python train.py --d_model=384 --n_kv_head=3 --norm="layernorm" --positions="learned" --qk_norm=false --parallel_block=false --init_std_qkv=0.0226 --lr=0.00344 --weight_decay=0.15 --schedule="wsd" --final_lr_fraction=0.0 --batch_tokens=262144 --dataset="wikipedia_en"
Each number is 128 + 24 x the weight over its row's rms, rounded and kept within 0 to 255. Layers, rows and columns count from 0. Numbers have three digits each. The size before them is the row's rms in percent of the matrix's.

# layer 4 attention query, 384x384, rms 0.119, rows 0-127, columns 144-191
108:122140158105147139155124141154150074129129149133125084145090138123111117114158109095143176138126099133099125135147149144163146167144119129124151
096:117117092096154123126076101152176104111167105118146104159086129126129123161139133134128137125128158132134133149128109097132139109151199139133105
106:140111154103160169131116127164134070132152115143152112152107125122136148118103177145083110148142145162135141127140106159125122122111117164117141
110:100145121112092123140161141115151164128154145139114128130122114094163103145170136151136101131152103093098155115114160137106109132110146149171129
107:130142091122122092164114190114159092121108120145143114147117125096157129100178122133138122085108079171114149123128136108159116098129133130090167
114:122159120149089077093103153081103152133091181143108102100143142164112119169125096149095131167106094149131146109137140112150112109134099114126114
103:100162142164107108119116101128064161124178103146147124118164144170133082138159113123165142114121145138130151135143164122122122121149079143151158
099:137132169116099104102132169144111122151102116128161137131166180135137150130140158141163171139135100151046123111115146127192121133101100170120115
097:139151106140134126141115160137135148151144111099142137169138131127174132135107135146105119108121116158122154132155130166069138114109143100114094
102:136107154133129111127150126103084105128121100129149129134129171141142176149090069154117143123150137145108147161113123083137077141108081106133075
105:116081095136143136137150180146102140109083142101116153151140130137091114142091149146116139116165129092099137139127150081126158154137194122106121
101:113151125147146136095122154155148091174073121136113101136133118099144110135145089103120113111064154126106097117145121151117184134155109132122148
103:163074100106168085161133139113098134121121076124103111099134128147107149103092156114137144143105134180092136149122118170110158105117122099102097
095:128156102117138146142112090089142124135144133088112094137128136113157179142106111132132131128135109158087145118106136109129165103091144111087125
100:098118131142162122117139146099095115120116120177129112087158095137132163152115158133108162121123096164132149129086131125132094121121181103140149
095:123131116112110148104129139131119118154134152133139125179127084145122178115152130156115142149164141132111111112127108128154141142141114118118082
114:167191160114113157150161146150118142120150136118125109143105135150120125136135133147123116106118091101150131132103141144136120106134163103168133
102:127148132151131129157186123098113112125109130093133120132146148105148130202123126127116125137127150158124110131122124158132139131151155109110086
098:143134106159117099104115069129089128144121126087127118109149117106131127107113107118153120138127100117132109180095081120124101128085141106135144
100:148148130140132092098107149109130130148147130174136161143135102117150145147134127153135129112106068163147082121149108160128112093156140114124074
104:159162125136127112131076125163136092117153146136113115130130159104099122141128152161062141092107146123098150148123130130142125128145139099153145
094:084103108162105113137128149125128151155044112095170163107125119161116097143128124093144106075145134121109147091147100125105140096128134115107131
101:085118101119128182148110108120127132120156117083140119088100134149096174124093136120102164144095177121100114159152133105128104129096135126131129
101:146124132145129098142116128114118132118099157141098134099125158126186111123127150125163119116129111106118127120128166139124103111145119129160138
097:125130119115173133112140123072129152132084123125126094130104089139126107106125112128110102129145110097140147160119146141149117085108106114118121
110:130127133134132108098107178098099106087131101123155148114140120106112153135126134097139165103138186132149108145149138135140111154130165133176125
106:124143099138102093139158098086132091107118128102110091126155113105165164089127097077138172140108189122154089116150135118158106138160091128109127
101:122120161123134120114166068095128125100135162128071141107134094132166134121154118106142095160108102170130144149138109143098153125163165121129160
099:140154090132135100131120121156105120140190113126098092150132130109129134111140096161140120130159145132173104141108156148174107108132129109143144
101:150153114147146131171148110135167108115164086167099101122123142107142135084146104140138119145149125140109104128154085150171163128101138106109140
096:129090134129116140118116159093118173121119171155158142147141173124106095111198124110131137147130104113131073137120136123104161118090098117125163
102:110158120134099150102145165119081118124109157143125139145156166156103095120132112153086128112153189098134133151138122115102118111123124121166154
103:145139113143108135126109097093108137164130126150111158152132104102104122133132186132171099116124155174162176147133105149148107125127129144142126
103:152086122142141086128162148126133098103097143124103137123146137098108184132158143141103100164081172149135122150110154162100116074135167124143134
097:111138092078125148106100117131164068123096130111121114143148126102120140130137121155091138112128107136152134148116116150119162171136114129098123
099:101124161117153103154120141168161129146132128149141144126096087091157137124160129114132132124129104126137102143107128194091124114137119110166121
101:117121137116133116172144099154140168119124155153105127082117174122139121190159137172111102148138155113107121181103132158162114144091075133115134
100:130137113134114119108116166069123112116146152152107135134114079158136125153132131160079153103122152142117123100132100133092159130125125127159178
096:120127105118127081102111120131130156140121137101148141105123125157178124122136161139140123160148113188090150124117120112053118155100124154104143
098:130133117126097048144139137167106158130126145133132153116165165167151131131143160125126115122123097122124145117112155109135159127126075103122125
098:112144096147122126136106119119146098100134139140114104138072144155132127121116143161126149113169180089113148106138161147143142131121152092142134
104:135148147127136153098114133103101161137107123161159150154167122114106078104157113123139139134132088102139112136138068157105143147139146120144130
098:082154147108092084072147126094131081137154105140159113125124116140108163152150141136129114129122096174146159130123139080105124147083140129139158
098:121136108126150108067116110104126100136127093131105149152131139112129135153114152134090132100129132145160102151117108158125177124105167128110165
104:110112158113148157137176142136137138118168132169138122137169122113065139136146146119088138131160157127157110102126141133187114115120102138099103
096:125136062085157138123113085106121084099142147118156109117167100130167108130112168134092128117130146117124179151155166149083141115105086101091156
100:139153125125135147117165129084085155136123129088103141145099116171144167114145131120141148151138079118133155106154152171108116124120100105158097
103:124118133173114151125117127103127121146165125144162138098133141108089150100138159133138152133158153147124139103159158160125127154100122159095114
111:114174158108153135124100151122156141159103120124118138123107110122130133149138098124114144136148123128126142117189120118169089094076126121149114
102:139125109147133114171147146094131086147126159147147127155118130130131163100137131133144094136115107160123151157137112128102138114126139109130120
102:104164150112106125103165128141098128132140118116117124150114165146103141108109153128095176146164117114174175153131096105115116145143121124157115
097:144085125085123141099081128106118111141080118130122130151059146116127155184126143128157173091110135168127094099087084092109110172119158144135152
098:095119157130144101123152141169102138071133131131143071105171105098130136158132118135141140096133177074151130152132141145121130130111125141147144
110:142129149116164179143150152075128096159136136150115092116077098145138151106138126098117115119111114150153130116110151142100095140124152088130107
110:116144117074136174106134127129109142138117135081122159151131110124116126112086170108195122121135102151119148123119111136117143143158142114146083
107:152089127132146086155124100130125136124149134141139147106159103113118161164121139161138116142130112111126136111101125123084109137123141172100098
096:134137114082106166171141158132152128115105119134164142120125107111139153116127136118097165137135163090186139145126099139128167098112190156128188
102:158119123095134133154139122130109116169158121126164137102146133115095105123130190097143128124153109137091134176096127109154143144144133113169120
096:131083168127133137118162128135139114130139164147160136133137114108116148167141149147153091153140141121151178142138145152131118132125149090094165
098:126152103157136154167069147128091121127135121099114096147090145113151129126121110133144150113116113141113164107141103102111143158132102096157097
106:114078140119118139068140111080128099095189150131131131111144143107155127073169124170152170114131146097118129138122102135133124103094140138096122
101:088139150106141060147174125113105140173108138103117136110171118142099125086145111108128121171142153104088157156098120142125091144159142119139118
098:125103122111131088117154169120084144110114105066083104188148104198138111125124135119125145149111132161101177145058105126103127162183139152164135
103:173074120173149130121148136159090135136111136101157144151151127163106122158104138112110177076151165082109115100123102127108138171172109102133108
102:159148138150114149134117168174110112152144109096121135121121129125126136148144116109156145082107107116106135117140139205150105130121062134150125
114:146091143141105150120118130110124133136136113118108072087121116118152132141122132137143189108137099122129162120093132127136121131138165163135180
101:168112068159156161092131120119125091154144119138118110136101164151105116151092122113097133130131153153098129144121095063157131096165168074115102
095:119169145163163081087143123109081085104136090138121120155098155150170181105169108136115099184102151152140134082079105093163104120152134147113142
106:130102114118131151125156144127135088128124072138093156164105177115132142142133124121103146102130168087107111162150092135130149140102117115141110
102:087153136103105132141108128133107124137113136149141098186094100107153109137157145114125121100129147126081110151140150116153132147117094146118129
101:135090139108079117088138127095119170175122123147132142137111153130139144156117130116121108122142169133111137107123138091135135150169121143157160
111:139105121125143128119170161087128086119157152142070124110176127144128114100151126167135116122097198122113093167120148112141113132121140135143171
100:139148083131089131109132117135081127109127181093120122108116129153124137135167147130117119141112083118118117127105094083175131113158135126121163
109:115135149103123123122174116130122124144114108113142108118119109132130105124117103147094152160160124102135147082171095108149121119092098114146063
110:124146165119112133135110133130108108110167116114092157153130141097153162113112128124134149123133098171169123157108142108112125125114142132091128
095:092105160165109116164091160119108131164065137132187114144092173109156125175133084137200139130079102141137132083173109142181093106106109126154173
098:142127104128151130155174081162140132094102159127143148166128146155102079127107157130103140166110165166086058151118171140118128130145160135132114
106:109095138109134118135121138114149077144147168119109124090142113142156093185133112126151125149122128143138135123122108141128136157136179137126119
104:137155081131142151164106129182158116135171127159141138132121142105111132128096126112119106157128155153135100140139113128109129171175137127206124
096:098143120148125091179128127081138163113128139124121120108118113146143128109188135109152165150162121131082118147125142116145170118086106109113163
106:118091183137140130103166140090131066140153136142107139117107100110108078124146107144130153128104124146132106125104142127137133145089144151125149
108:124120115166126092100152133095104131116144125133101128149120143141110152121193133112155148114096124119095149136114124153109130136151095080112133
104:138139150100110154131147130118101106124084104142101136139114149145116168115135091164145137104060099152098100136137108092124117082145153072123123
105:094113123124115133167109136121158143090146131145129123120177122140136114135098086108128108132119130098160080119129119096130123114133122101148152
100:136143129147133109111157100144163149124136140121104125151145103103141183098175154139111142107135134181119129123115153129165128114110093116149093
104:122119126134145121157115142126189116147129138109091132139141108121159124117194144134145141137156116125160134145128138127168080103122166123151187
097:122128119145125154174069124077072113118104120110105128130138136136118127110153109093135136118137090144129146169145092146110117122158144080095188
099:141104107106145134116155125136145124149155173147143055053134141128132130155161144150125165142085122149158137126115124096126165097150125151099140
100:130147147145112140140130131157146129129141131110150113094134124100144090114107121099139120126107162110110140140134102148113105144125134127164167
098:117122127186124156105158108161095113144123166147136130137132133110152124125161130173057121150122131124146122096118147098159127112048134129167137
103:108155100119133128123118139144131128073115130099114101133098140133134173160117123136168127090158157149109100145084133133106110157136140140132166
096:148134130158097129133128128094142140097126159104133116114131176121139147141090148094093099133111114112155120135169117075136087108129102125128115
097:131092106123098204148097117155166139127143131130125080124111145155137064087154150094115124098129122100115121145107132117122127156105129116121109
096:117172117104111101157167136136123132127120118132116128138127167129133119144135115144162121137161084145186161110126138088159183125146114110092143
098:158130086148124123144132132143121116091130130099165134130129136110121120129132082120196117106095153141158153095178147099123168123124096135167106
094:127139172150168158127110143151137114156139151189065129083128118139151163131114171116159140101117138145122113147131135081176161133116129158121113
094:135099140111144129152110125145119154111108145116160162153130096135062117127130170135097129103157136132107119139122121102084125169105114158138131
099:123126095141146133103131105165114125115107084101120142110162159131118106126132128139140095101117128138125128130130109124110133121173090137117145
110:133167126130103109130148124134112111091142129124129123129100124174151118105091119108120105108121135102151115101147086133138092159115138132144124
099:112102122146138115097124089112125156113130131102144119121142124183160097158165124105111138125148089138139136151156120129144122122111126111101145
105:128081152121139129120149132156155126138062125129133116116140068125112117128126132172129144109146120147137132094124110139140146105139075156127105
108:167131164073140155159136131136167129111112170125096136130158147118121104127088155146156130115132140087117151157136141119137131159146136148132111
103:136099160123144094120111116197152093124135127110088107137158147117123138145094148118161131117128096116172142121148135069092125155132153173151139
100:128139122121132150085128121174136130130138147135142111082103142147162128095117108121159124135110108154167109126139142149131141157080120105153152
099:099159134146120172150173110079130104145140170110165115155168148103161150171113120134108143137131115115130106143133094140136122133121128109150108
099:127106134141134129137131079122128136110156123115124124082137148146171155112125136112142093142094088195114128126119160178147123111115150125103151
102:153172125126114164199201136130152148147123124131126080123142177134115160091133166119128123143106101148129126172154135101120084082141159131140103
104:143154113122143146119081137108135149126144141107097180133139125186096090164127152104084135114136087131095106173128087079088163161114137166121125
098:106110147133105127107136138139129104110062111135144109117138143130119137145137115132150123119167130157155072136093141112183115121088125106119157
102:121140124146122093099134118139117136113158115161127112122139121123109122114118106129127115112101116129156148080114147178169095089179108078149134
092:117187079084162149157126172077111162121086116161192134142126111128148108135136094100155104132097127136147130126137123120100118097124151127120142
100:109106091085126070132188131074116121146166114137143117134147125093139087147090110145149106157103128103130138120110150123110139103088125115089109
102:125104124128164142150100140127174128139134136140109125154134119133110126105144175104030143134111131152126121123151160118128070122139119174160134
102:114166113130119082077147143111158110111108159127139114097105133132108122155192079162135122148121088101151131086115096163178083133139106120173205
100:139153162122139122119084123127139144146118113129148091147132127090117066131124129125101170134105111109171133157139148124141135125107128123114108
102:146203126131103111136119116153129173147093130125138067086117102135117106163137123124113153147126060130070149110113113140166163131119128133142103
100:134098169124136159154124114147138094123113132122103128117144115163149134181172112142139117153114122124132136141122129129099136117132155144102128
101:118110131180106104117140151111108139107127125140115105099123128123173098124160088114156146123157104130122122095093126121119156145159106133110107
102:103175115149115095108144134068139101081109129142133106108110180119154181101125122096155120106101099131136147088093141111105118134158121147117169
099:139093110152132096101099114121104138092095103129132116157135106158161139112135097147141116106089104087112137128100148106130123127183116108135161
106:133125123135154107108123084144117149130140083117125139142108129177141143124137127084113119148131128131118145102122159117150116134101109139112128
100:154150169124100172132171134149119132095167110180092140174119099115119112129090142113168155137129101107127164127078147103112127103167083119115145
098:108164118151124115114137117135170126129183091146136097078088100121159131099143121144177160154154097137108168152131133111128162108122122110137123
097:093140122134147168132103134127138101146129125122145075120126098094103151154122139086160141092083169129150160177117121151133135128120136160155132
099:144070132122151079136095103176112102131093143109079142122147126178144157178143123147171115091112126170155102105150168090130162115112128119087173
112:155081153131139169135099121123140091075142148119112172148127162138137137180154145105116139124062084085095142117084122128132128103151127155139144
092:122112102133140103136143161151099126167128161088153133138132163120163119132174136143127148120153179178107144205136131108143116119120118152110114
100:125172116138114176175137134134126077130163165137156106100096119145137118155152114156100121154063121103088079142113166137110122161138092111139120
# layer 4 attention key, 384x384, rms 0.114, rows 0-127, columns 144-191
093:112078121142115084082117121165074079133101116128117132153155133125129121098133090142144124157122118145137102106108120062137130153150159092145146
090:146129074146077134120126123132113131109111151158109149161095086126091091116121152128136132141110140096170149140147090106110127065138124107140117
103:109145157145107105105086148147142120149114091146095146128182117144093058153110125164097150105094170128123118116124121160088126112152114105131142
101:178127101133091132123115176143103111107092162136101133089138172143121095132126098120141150145132147154142131154154136121090125152111142116146150
101:099117121136096124143167153140112118130083172151108148125131127095140123109159120098082124146086127089131141081091118116101142099115073153126084
101:121133154126123162123100101096146157163122156107130138156125107105139151144117099134096068133121123154106125114161123123105108110139085124147083
102:134157140120132145144100140140156138100156164160135158126110139130109138099093111164108110133157134159110123137123146124154076127114117152112130
094:097143129115129108149149145125103147097104162105101093109123116131111179110159160145109117121092115146128135085122142130127123138114066117151148
093:198150156114142126144156134147114089115114097095114100146055111144117118102103098087097139110153137154140162134123114120115111113186155137117144
094:135124140121087097149172111144128147152152085134114161136133145114098113081086138098125132138135131152129113141113099127203132119120136142127124
094:134115120100134130144124150103114116138085128146127126132154097161128116122084104104135100130105137133122089126147181143115138130128181138108143
097:093150098142135116124148184083120117115114154125114104148124154114157121117130143103145177131154102112134105131133134078156129151077098097103132
105:152114144129121117119119153164115137106172121105121110139122143122104099136125152095098121135169101107092161186170137082115149137119130141079119
091:110118146125123134113128100133145104151124108122144148126094112138142160113120128159135070142110107126118116160148122133121115112118127115102113
098:160128145137152107106121141149123129139091181180132110114173136081137144101130152152125116129112124119126117144139140152080116143158149140114083
096:136147141141154155109065144124103137102179145111137117133104133108114078127158128135161110104152132139151086120145105109184159153127076125160147
101:124160123074139110171120147101144111145108133123120139115114102090158096093108104121105083162114099142162131106126101126109120133144115146106158
095:149110128158133120152135113073136117137162125134105131096112105113115135127144152113090135149112098115107140084134201100124144126154131147133074
095:148094165143080133121150138109105171124146166110160119140105132109154151150140109095104107107139152127113127127121116173127115122120115123132094
093:107135147165103106120110115125117058154097137154098161148131122113163104130133130080138176105127132127102124126132088097105137140136138174103136
096:133137121093098099109113127110112093123113121133110136123131082113098163118123140115112157106122121131138108094133097149105159126110125139156155
095:152154169154126155161158090123144145131151132151116132148141126153123122160127078144095140128145082153093116122106105163087158115119165124137155
096:142139093131109156124126122114159149126161150108091109157102133128160110121136129085123099153127112121134130092172136103139171117138155095079154
098:116125139132135132148135168150107119145122154090154126111190121124184080125108157109136097140147129084133123123117146122151126142113099099135112
094:126139182146115162142121134126080143159088133130106181113151178135087134186125112117132129135126139127111148156079124134118105118120114155113153
104:123137141110148135126121116138099129139161144164126174101129160163092123127095133109120146161136174127179131117136110131115069139107172145140129
097:129123117140136087134101137119108132089130125139131145138148155110128124141147142105117107100103170120148131134166101147125091122163097104099132
092:110114153148083129160176160120101099124133141156156131130157146142119129149147148126087152082147133097169125151139103136131128103131138115127129
094:141116143160104138157101134128159065126146151121124118128098124099122122138109120174156152127153125156139149115146075109137119141127149102147126
092:138130123145109100110128173093099099083136157136158146119123150131116152126120117101115102122136109127141154141131119115137114134122154126107124
094:099151133114133167152091142169172156103112111154125097147144139123155128136123148143090131093124182120112118156120148112120114128120062116131119
100:124119152135121186129147142123117134137105110127156074147146144121092130131153136143128152111123124126099082115110126141118088125142149119151164
098:136162112096126133136107134114128143110157135119134156147112161171099117095143152098167164087162165168105149103129139155111124141131134130126140
098:143127127142133134165147114124133088131154080104119108095171133118113114125124157123113128155115091102142107124151135127153091101112136116141109
095:107161118141127129084173146150150120115124102093146101117172083150104108147131124106101138142143092177116113117137163096139151181147136154120098
094:141159180137145123103111095185142133140132128181117133097163141088112104159135197127114132165153150111148108118129102113127122102130142094132111
100:115106160162136116099135100125121128139130139117154091072146159125145141140108111175124126158097114093158122127102152128147100103125117083108119
098:109137093105123130125124159103145104128169105137131127143132103163114124130120120122144154151154107100124066098103161165143127132095079143097139
097:138127156124130168124112154134137121097183105119140155128146137174116178100107121100089133121129114115190125155105129140192105080113114123161102
094:090090179134137137096139125154141139118143111147130086139130101132114092108115147126142161107119147164087130124129161137151168139129104130151139
091:113157106137143119120176117120122101131130149117117136158123141140128128103110126154121091132140137131118119157105119106174130131148115128093145
096:113143171100150137176112159139117141170095109158178131162117096152109124102085158081139119118181124097151139109087110121140117160158144158130093
093:159131094103150126139104115152109159105170130145107155100106123118080117108150120120195076127136127174140132124119117122157108136159144160113135
091:084086138128143139112126154138095150140134138104130180174123088144163162136162132098159145101112149144125118124137079099166081121134122109113137
098:105100116152124126130151118131108138090170142131132127137141135173098117117132150130154120168123152147142115170121112136086125097113140097130127
095:130142098118124121128152103130153130139124122079141141154119148154209136147109132118123170162157163096157139097109131140142090095102140129108119
097:117140127165145150108127126187095160136113121122135164051117144080165153129128152073137167119153108101111151151181108110139136140142137122107145
095:123132126110141102166181158165090131088110154134137111130172161158131109146150148140113117140115092057147112147113140066147163150112122136122151
102:132106117113122149134083183150145134131139155117127164113138132124138126111093111133158163153130123122114139131152111135141147098160104138117165
098:147178115151117130137115116151142118123093087123157110123091127115133103125137131084138141110111058137167124144118136135124128097144101162162128
097:114151109110137130157133134097116128126113141144171186151123148119070087144094132111125122079129116090154141133154141107144106163093140131162143
095:117133137123092151094142128165168091119150145102119134101124111122117148113118100143103148137095172179121122145160152154136096108130138118128105
095:091145143158156158116167134126138163094168130083113140086145134080118142131110093139123122161126158129148118113119171144152122112154136151145144
100:138105109139136120130061141158103141158119124148106156127091088101135150143111138089152152093136162142150151088133086134080125123080140098078116
097:159184115104144131093131082147131123136143104092164134129133139153121085128147175125087103084157160162134169105126116174144152147139105130115111
096:137122127085160162101095098168139111127134140142106171142119114105111135149120162109115143113124105135112109136100134157149129112148127116144101
099:135149125138103099088111107122120130125117105148095187157134134146142125128104135164088122140115127164150172139119126115083126156158129174121086
098:147135140160154151143149136153092172112120187090102129105135127148075147143113136169125143136149103160130109109127138114136115121086096105143126
093:148135167146114112106158129110143115109122124117141111140126128144163137141113166155160153146145103101157144130166162174131126119155177149187126
097:133135130097116127132133142091122160138173109125124171120116082081149127159116153142116149126128096149099154119116115137117139094094178135074170
094:126130115126118120102088139154095090137127131129129131156119137150145110157144114142096129117125098132130167097101159148168118090108118101132188
098:153125133154159116147125105101142126122133153113142092136164126133062131127121123164146156120090136154137143099075187143110113137117147126112119
092:147131123151123143106136143151114104109100141131126096160156150057118138159138132162087143127140093114116140163121097109132139122157168124100145
096:116144155127148160145143143111136152161128163142097152127136067098171136111117175129123137126123153115142094130124108127151136155088135129102128
101:093113075108140114159113137146069172134104140116095190153092152108106127141106150069122158145142158131111134127155134107130128128123095122133111
105:147129146067150138133086152100091137093169119158137112099118127117144102162082114096135139145119156155119126148093172137153114140138124139139120
098:101104133142144164146109127151150119092172137101150150134160121148126120136127168136108132130140145156140104097169155090115130106112136079100124
094:122090116119129157065136118126137139129162086100161069157148144138130132125093176146114120124128142125120141147130086159086140126127094138087139
101:147106126126117156136151122093134121137119140139140124144132114150133122094176137140153131088126148135143106107120135147160120162151150140116132
098:149086171105110125126109127151091118147091143105146176127110096150153123136126082114134128120138157094154108110182137137113141157125124130103115
101:146107142104123088116139129141093141146102125125121124134133116136158133076117104128112114136126149163125126145151127205131123145133141085144138
097:077105122164161148133141126127112132135145131132148116113118109134110144116153117111161143160127106121091100156132130132108170145078125136111132
092:142127120119120108105098139102122167084149122124158093087144143117110142155115118137111112141106121119142101108094094110119103145136097142147187
101:157113133147150121147147126130141123155154171123136168113103118153120161103167084141124137105099112090110128123153067154152156136115129142104132
100:100084124181107109142118129191162152142119109129139113141144132134152171120089165132127121109102118142127106098145145111071153122135098128097157
094:130102110182098096093141120119143166120146141130128095052104144123141124180127133098092088103113054148084132154096133131132193103162102096115135
092:113130157105117168116203161098114115116143135110123115126108179121060121167107114118146086144142168109138176107101147148143166116131106126135124
101:134111112104118094093127122152113127128137166139062123118112118130128118157127122132112113110110159164114104116064157154143134131128182153127134
095:143158166133097139070146157147122093111113123112100090180125112162102108127124132109171125159171125141107138107133089094154079176146122161125131
097:123154129160191140122137115110139136095163093170133090112086113162167120131118137145112129111128161114118085144133149160119110142115109123123127
102:137128118128081144102108120132109099165130116109101096089150106104133112154111144145119101141127090170177166147153103145110133088147120084142065
098:176146141111119152106168138111127100132159129132134098093130145179126143082133148177133136124137122156099069109148128084150134176149130129114114
099:138139121182134144171104143155080148123093102113116152185123159110133153106101088136123134090202067093122104085135129157109119127105106135111091
095:133147128163111064148078090101161132066113099157123135110133146152094129165132091121165104144142107105157078115158134146112150114126118104110094
094:150122131156129110162118122159066124106170130111125094143111131083080123117136118115155135113127124137086166113147145149189115112136146105144119
096:134140191127140122103102121163130126157164108104100112072127139133159147137086174135065147138143088108155124111132076141119181166091111078157131
095:166148123106106139153107135163130124142126109155098147151143081102155173153102155115107103115116164044123165152119156122166178135110118129156135
101:133118115131134157113133093138127173145147135094108125137144126132107164121139162057168151138137104099132131150125148146129140127148153130148108
093:125136124142133138163119129148156088145126100137121096100109127163179148106126121140140079124170145139108130113111127171125138093095177145157133
095:126191119144139129133071143158142147125114135102160095134173129154115135121091108143132164126154152131140118139128121180105165154126120136076106
098:104149133124103140102108153098070091119087096104123130142131118137107148116140161111139123093145156127145110152116163144175124140145156114111153
095:110116153133136092140160143121097116097148110187130154134142104105107139119150138085067159149097121120153142133092146098126135159131120125125116
093:134098166132150187133127141148155122113096152170140098083116153143142157131082134120121137128164175095123115129172110098100124140144187096151157
091:093093092186142127135154077138131149124172152101103117137140139179075140111117093127122146121133121173153137135155079154099113157116160121135104
099:116169124109089145113138156153127107102112155147140102133105149101090129098156110155098121117116115126119084142114076148151132119134089096110109
093:110114098133147114134112084149139088152141122146128148112146127125133172137092136158131110097136120156157059136128118105126101099127135095116154
090:154143115102142123159120151137164127131098150124149137142127167138140163119129097159124102122155122168149131118134108113156093119156127111114139
098:114124101076142121092142101112109123162123108105116118157147183113062179144124134128116181108139136109148134112138132088176135124110118144110143
094:147149118122125154118112123136125121145092123141225153119152132126110171094134127147141170134152111120092129112150110147140142160135124116170169
095:137141151106124132115104109156152132119137136094112136130128143160111128146159131105105135125139140149121108089117111162088116179167142130174137
096:073125132146121125133126133154097122145208182107157146148168141133128120109097122121101130119103131141093128124138092150134116129122090139121119
096:098151092117095120169128119131124160118117136151100127116156120161099120091160134154118136168133135128123101158093152128152105139141112169113156
100:098096143137147126113146135145144126123132095150143148149172134146082100154131118164117133175140147121156120121117137131127177172106168121133090
102:120107135071120100123082095090129109117119102117140096131103152142103127128117126135145148140122100168155121100142155142133096122113134158108131
091:155153150136128116094085129105143142122092148080145192128117141159109118110118138139124142141135119163138088110109102118138098111133129126124151
098:095100142114125099132088122105118121146122119128165132103053127123167107134056131117176095133147105150131125157128137140067113128095132145134152
100:135097148156108108154153122181111080159127106132117163140122172079115153104139145130173121178104151170143130129124155105061175144080101088165094
099:130123159099123114131142122125116117115145104136126114135112110133115162146077158122100111100144154168124171134146127167140146154107147156183116
093:063125111128150173113109164122121109089107112081080149108152109127112138111130133103092119124127141099129153138101168162137137092153118138114127
098:133130144148147182107138062129169137116070136122172133135108131114113110157143125117103099112148129142108143158147112147149147123104121144070101
092:153128137090153165079171155107115142139121088125132148175105112099133137119130107102112096101073134133149147121118140136107087109113121156108104
095:133184122131119103143111084137135129143129129103115136106105081128134124115190144120134106140152166111169137163157122107142135152133131130149124
098:097119126132128106120126105135127084119145109125129127093126116124134119166127080162101123114097124155109158141097150102163141149151095091129119
096:086090116114148136108146136100128159121111097155150166080152147139124121106140157161160124118155107087113120134096131122104124096095144107157143
094:131150139117162132114145122061159116130128138137133113139110094136144107109139154113143105145154134176107106131133138099108129120139136127114094
093:179110042119132152159137077129117129164128195127146097120149099154140148108110117136134096086121124147199126109098098122111128118150144082067145
095:126094151117118127154153143177138157093138136106113118140109130123115125115153138139152136149142084135132127141123147124093118135113156117125157
097:111127093127107107139133113116141138099145167145143104127130133096126163111120143107123143077096101122118114119131104090150107149175134146176139
099:147128102183143123106107109156093103095168106126140139148112091121109121131185115141112123156116099107098171090088142132174087120150105144083127
096:119129100144118139154169135131132122122152136163096069105127169122188138149148090155137135144125051135117103134136158123153126141155114128131096
102:086139124141130119095074119106155131148149135130069166077142132129148134109077109131100134128115095148130113120175164142149123168167146132106096
096:110136151156124125150076096129158134134094120151091115149117166140174139110128132077088071108135096137125131128129073159114130120137150170122127
095:147097149126144147104100088145136143090184112106157120153119119117115091124171127093101090135083149136138085131146092126183140110118162148115107
096:119109132143131138117132158107122163113136142163148146116072139169133153102144082173112108139134084101146116106103147106146119123130129117133150
094:122114133141133125109123135164089111113120134134103151159125103172146179104142136133103106099154119126116097133113147136115173172126096093110105
097:135146122116083146129092105144102100148107114157131141101150154126154087114101173121113135151116115078110118123114169108151124137131083147142135
090:169153101147105151120103123113130135149147105075138089184127155148100081174141133114116163165143116108117133143130110091130099145093135109159143
092:134125132135126122129160137096132161177126120120122135091145164133155108135168118163125144115096098083094143097120164138144110129122107079104139
# layer 4 attention value, 384x384, rms 0.122, rows 0-12, columns 144-191
106:121127071120139127124148146107131138070070100111128097112110183149171179138118122087149098133102137175104122112141140130131123123096133132136099
107:163129096080157160174160083112125116090156111130157096097122132100111119109132131114123134118124148107136147121131127143142150101130102205087172
091:169123157100113132135110120188119195090155073123169177144137137104149152155159103119165118122134109131122130132085109150102136088084107101131144
111:122127116134105138104109157098121129121148143144097155097122158077135144145121140134153130098145129130148139166096139121151113150088132138152135
102:118117131104122145108105132117122160078135142089168128118141110129151137121124125194123158134162112102134161155155132079106117157110098131120105
110:106100153137132120127104096141065120155088112147111116120121152131110137120137118112125125125090170135126177149135137140094099123106096125165140
098:127102121131082128114104132072161175130108136136114159125138137142157128109161131111120122100112130166132120141116051148116130129102158112175119
107:144133110122134103104125125118129145133133131124136108134119137064142126127136145156139164149124132154103167158113133149124119157094081113132103
102:136136170152086129136164147104165146147178146094142114121153112135097114096083085139103125121135123129115128124128135131123133164130151126161137
102:169118057135138162186118112142134121138132130180145128135170127133126151150157116080149095096119118116134125151128150135153098153057132134133181
106:127112099082135136140114146083136086170121165124132150129137130143139168144146142136115119149139113150128143093143159098104126110154108141096151
094:119108130115132152122117190090111116139130128148129095130119150096170134115100134156122119060087151155086125087127101135125131133136067094100101
102:130127141152127120145136154129111141176112156139115102089106146164111126144091088103145125153149117105150107159113123170129104153152101163125132
# layer 4 attention output (transposed), 384x384, rms 0.103, rows 0-12, columns 144-191
102:167129140115122136113159125160138138125159105144130134152173098153108087143154173121091132107156090096131122143098118156107145127138163135138112
107:142125116104129131089122176132120079090106155093168149106138113122119121100141111093127150084112160137101095130116100127115119111120109124151123
093:161097121098082144106120121120103127105120108182132135119114146139091134120118123138127120123075137129092154090144117096106113131168099129143087
100:174146123175114198153110105111067122135132138129117156119084078099137118128121148100083132141141090118071158143113089143148109154123119105115094
106:157105135144127124173104142137130128113160138162151102120128128116133108115132131135126148165125134165087155083098125070101133113150141122094126
105:137110164100136134135118161144111145162105091147107124164094151093072134149132127129144142129150140150120149179130084098140135102122121075166082
100:094181124149104119161149119128123171112140165123135146108107149125095127126108132120117105152174115106148137135156147155109147121089137119099080
105:129126108149079147151141126148124100101099131089125129098154115127115138134141139118140134117125099146144095067128112102124143146132111129157154
101:109149127125100130095083114150108133154130194150108146140124101140111120156116107085103120130134139119173115107139153119100126122124124120116126
104:104139165100100091135117116115180131146181081088097137110103132140095120109118072134159166117128072124103134176125108102140137168135139143127131
102:140110138134095125114145156129122088147097138173157125156146119160127110118120133171165131128142131119074133145139138135124130143122170127152150
099:151155117162116143116124128147156131120141122101115110077115145121122132120132093140168084094087128171118145154153185143147101110098145089121147
101:125126146107162126108110172119147123107110152144158156152086111151157132122154111105127116129151150132131081143161129102114155094138115130135146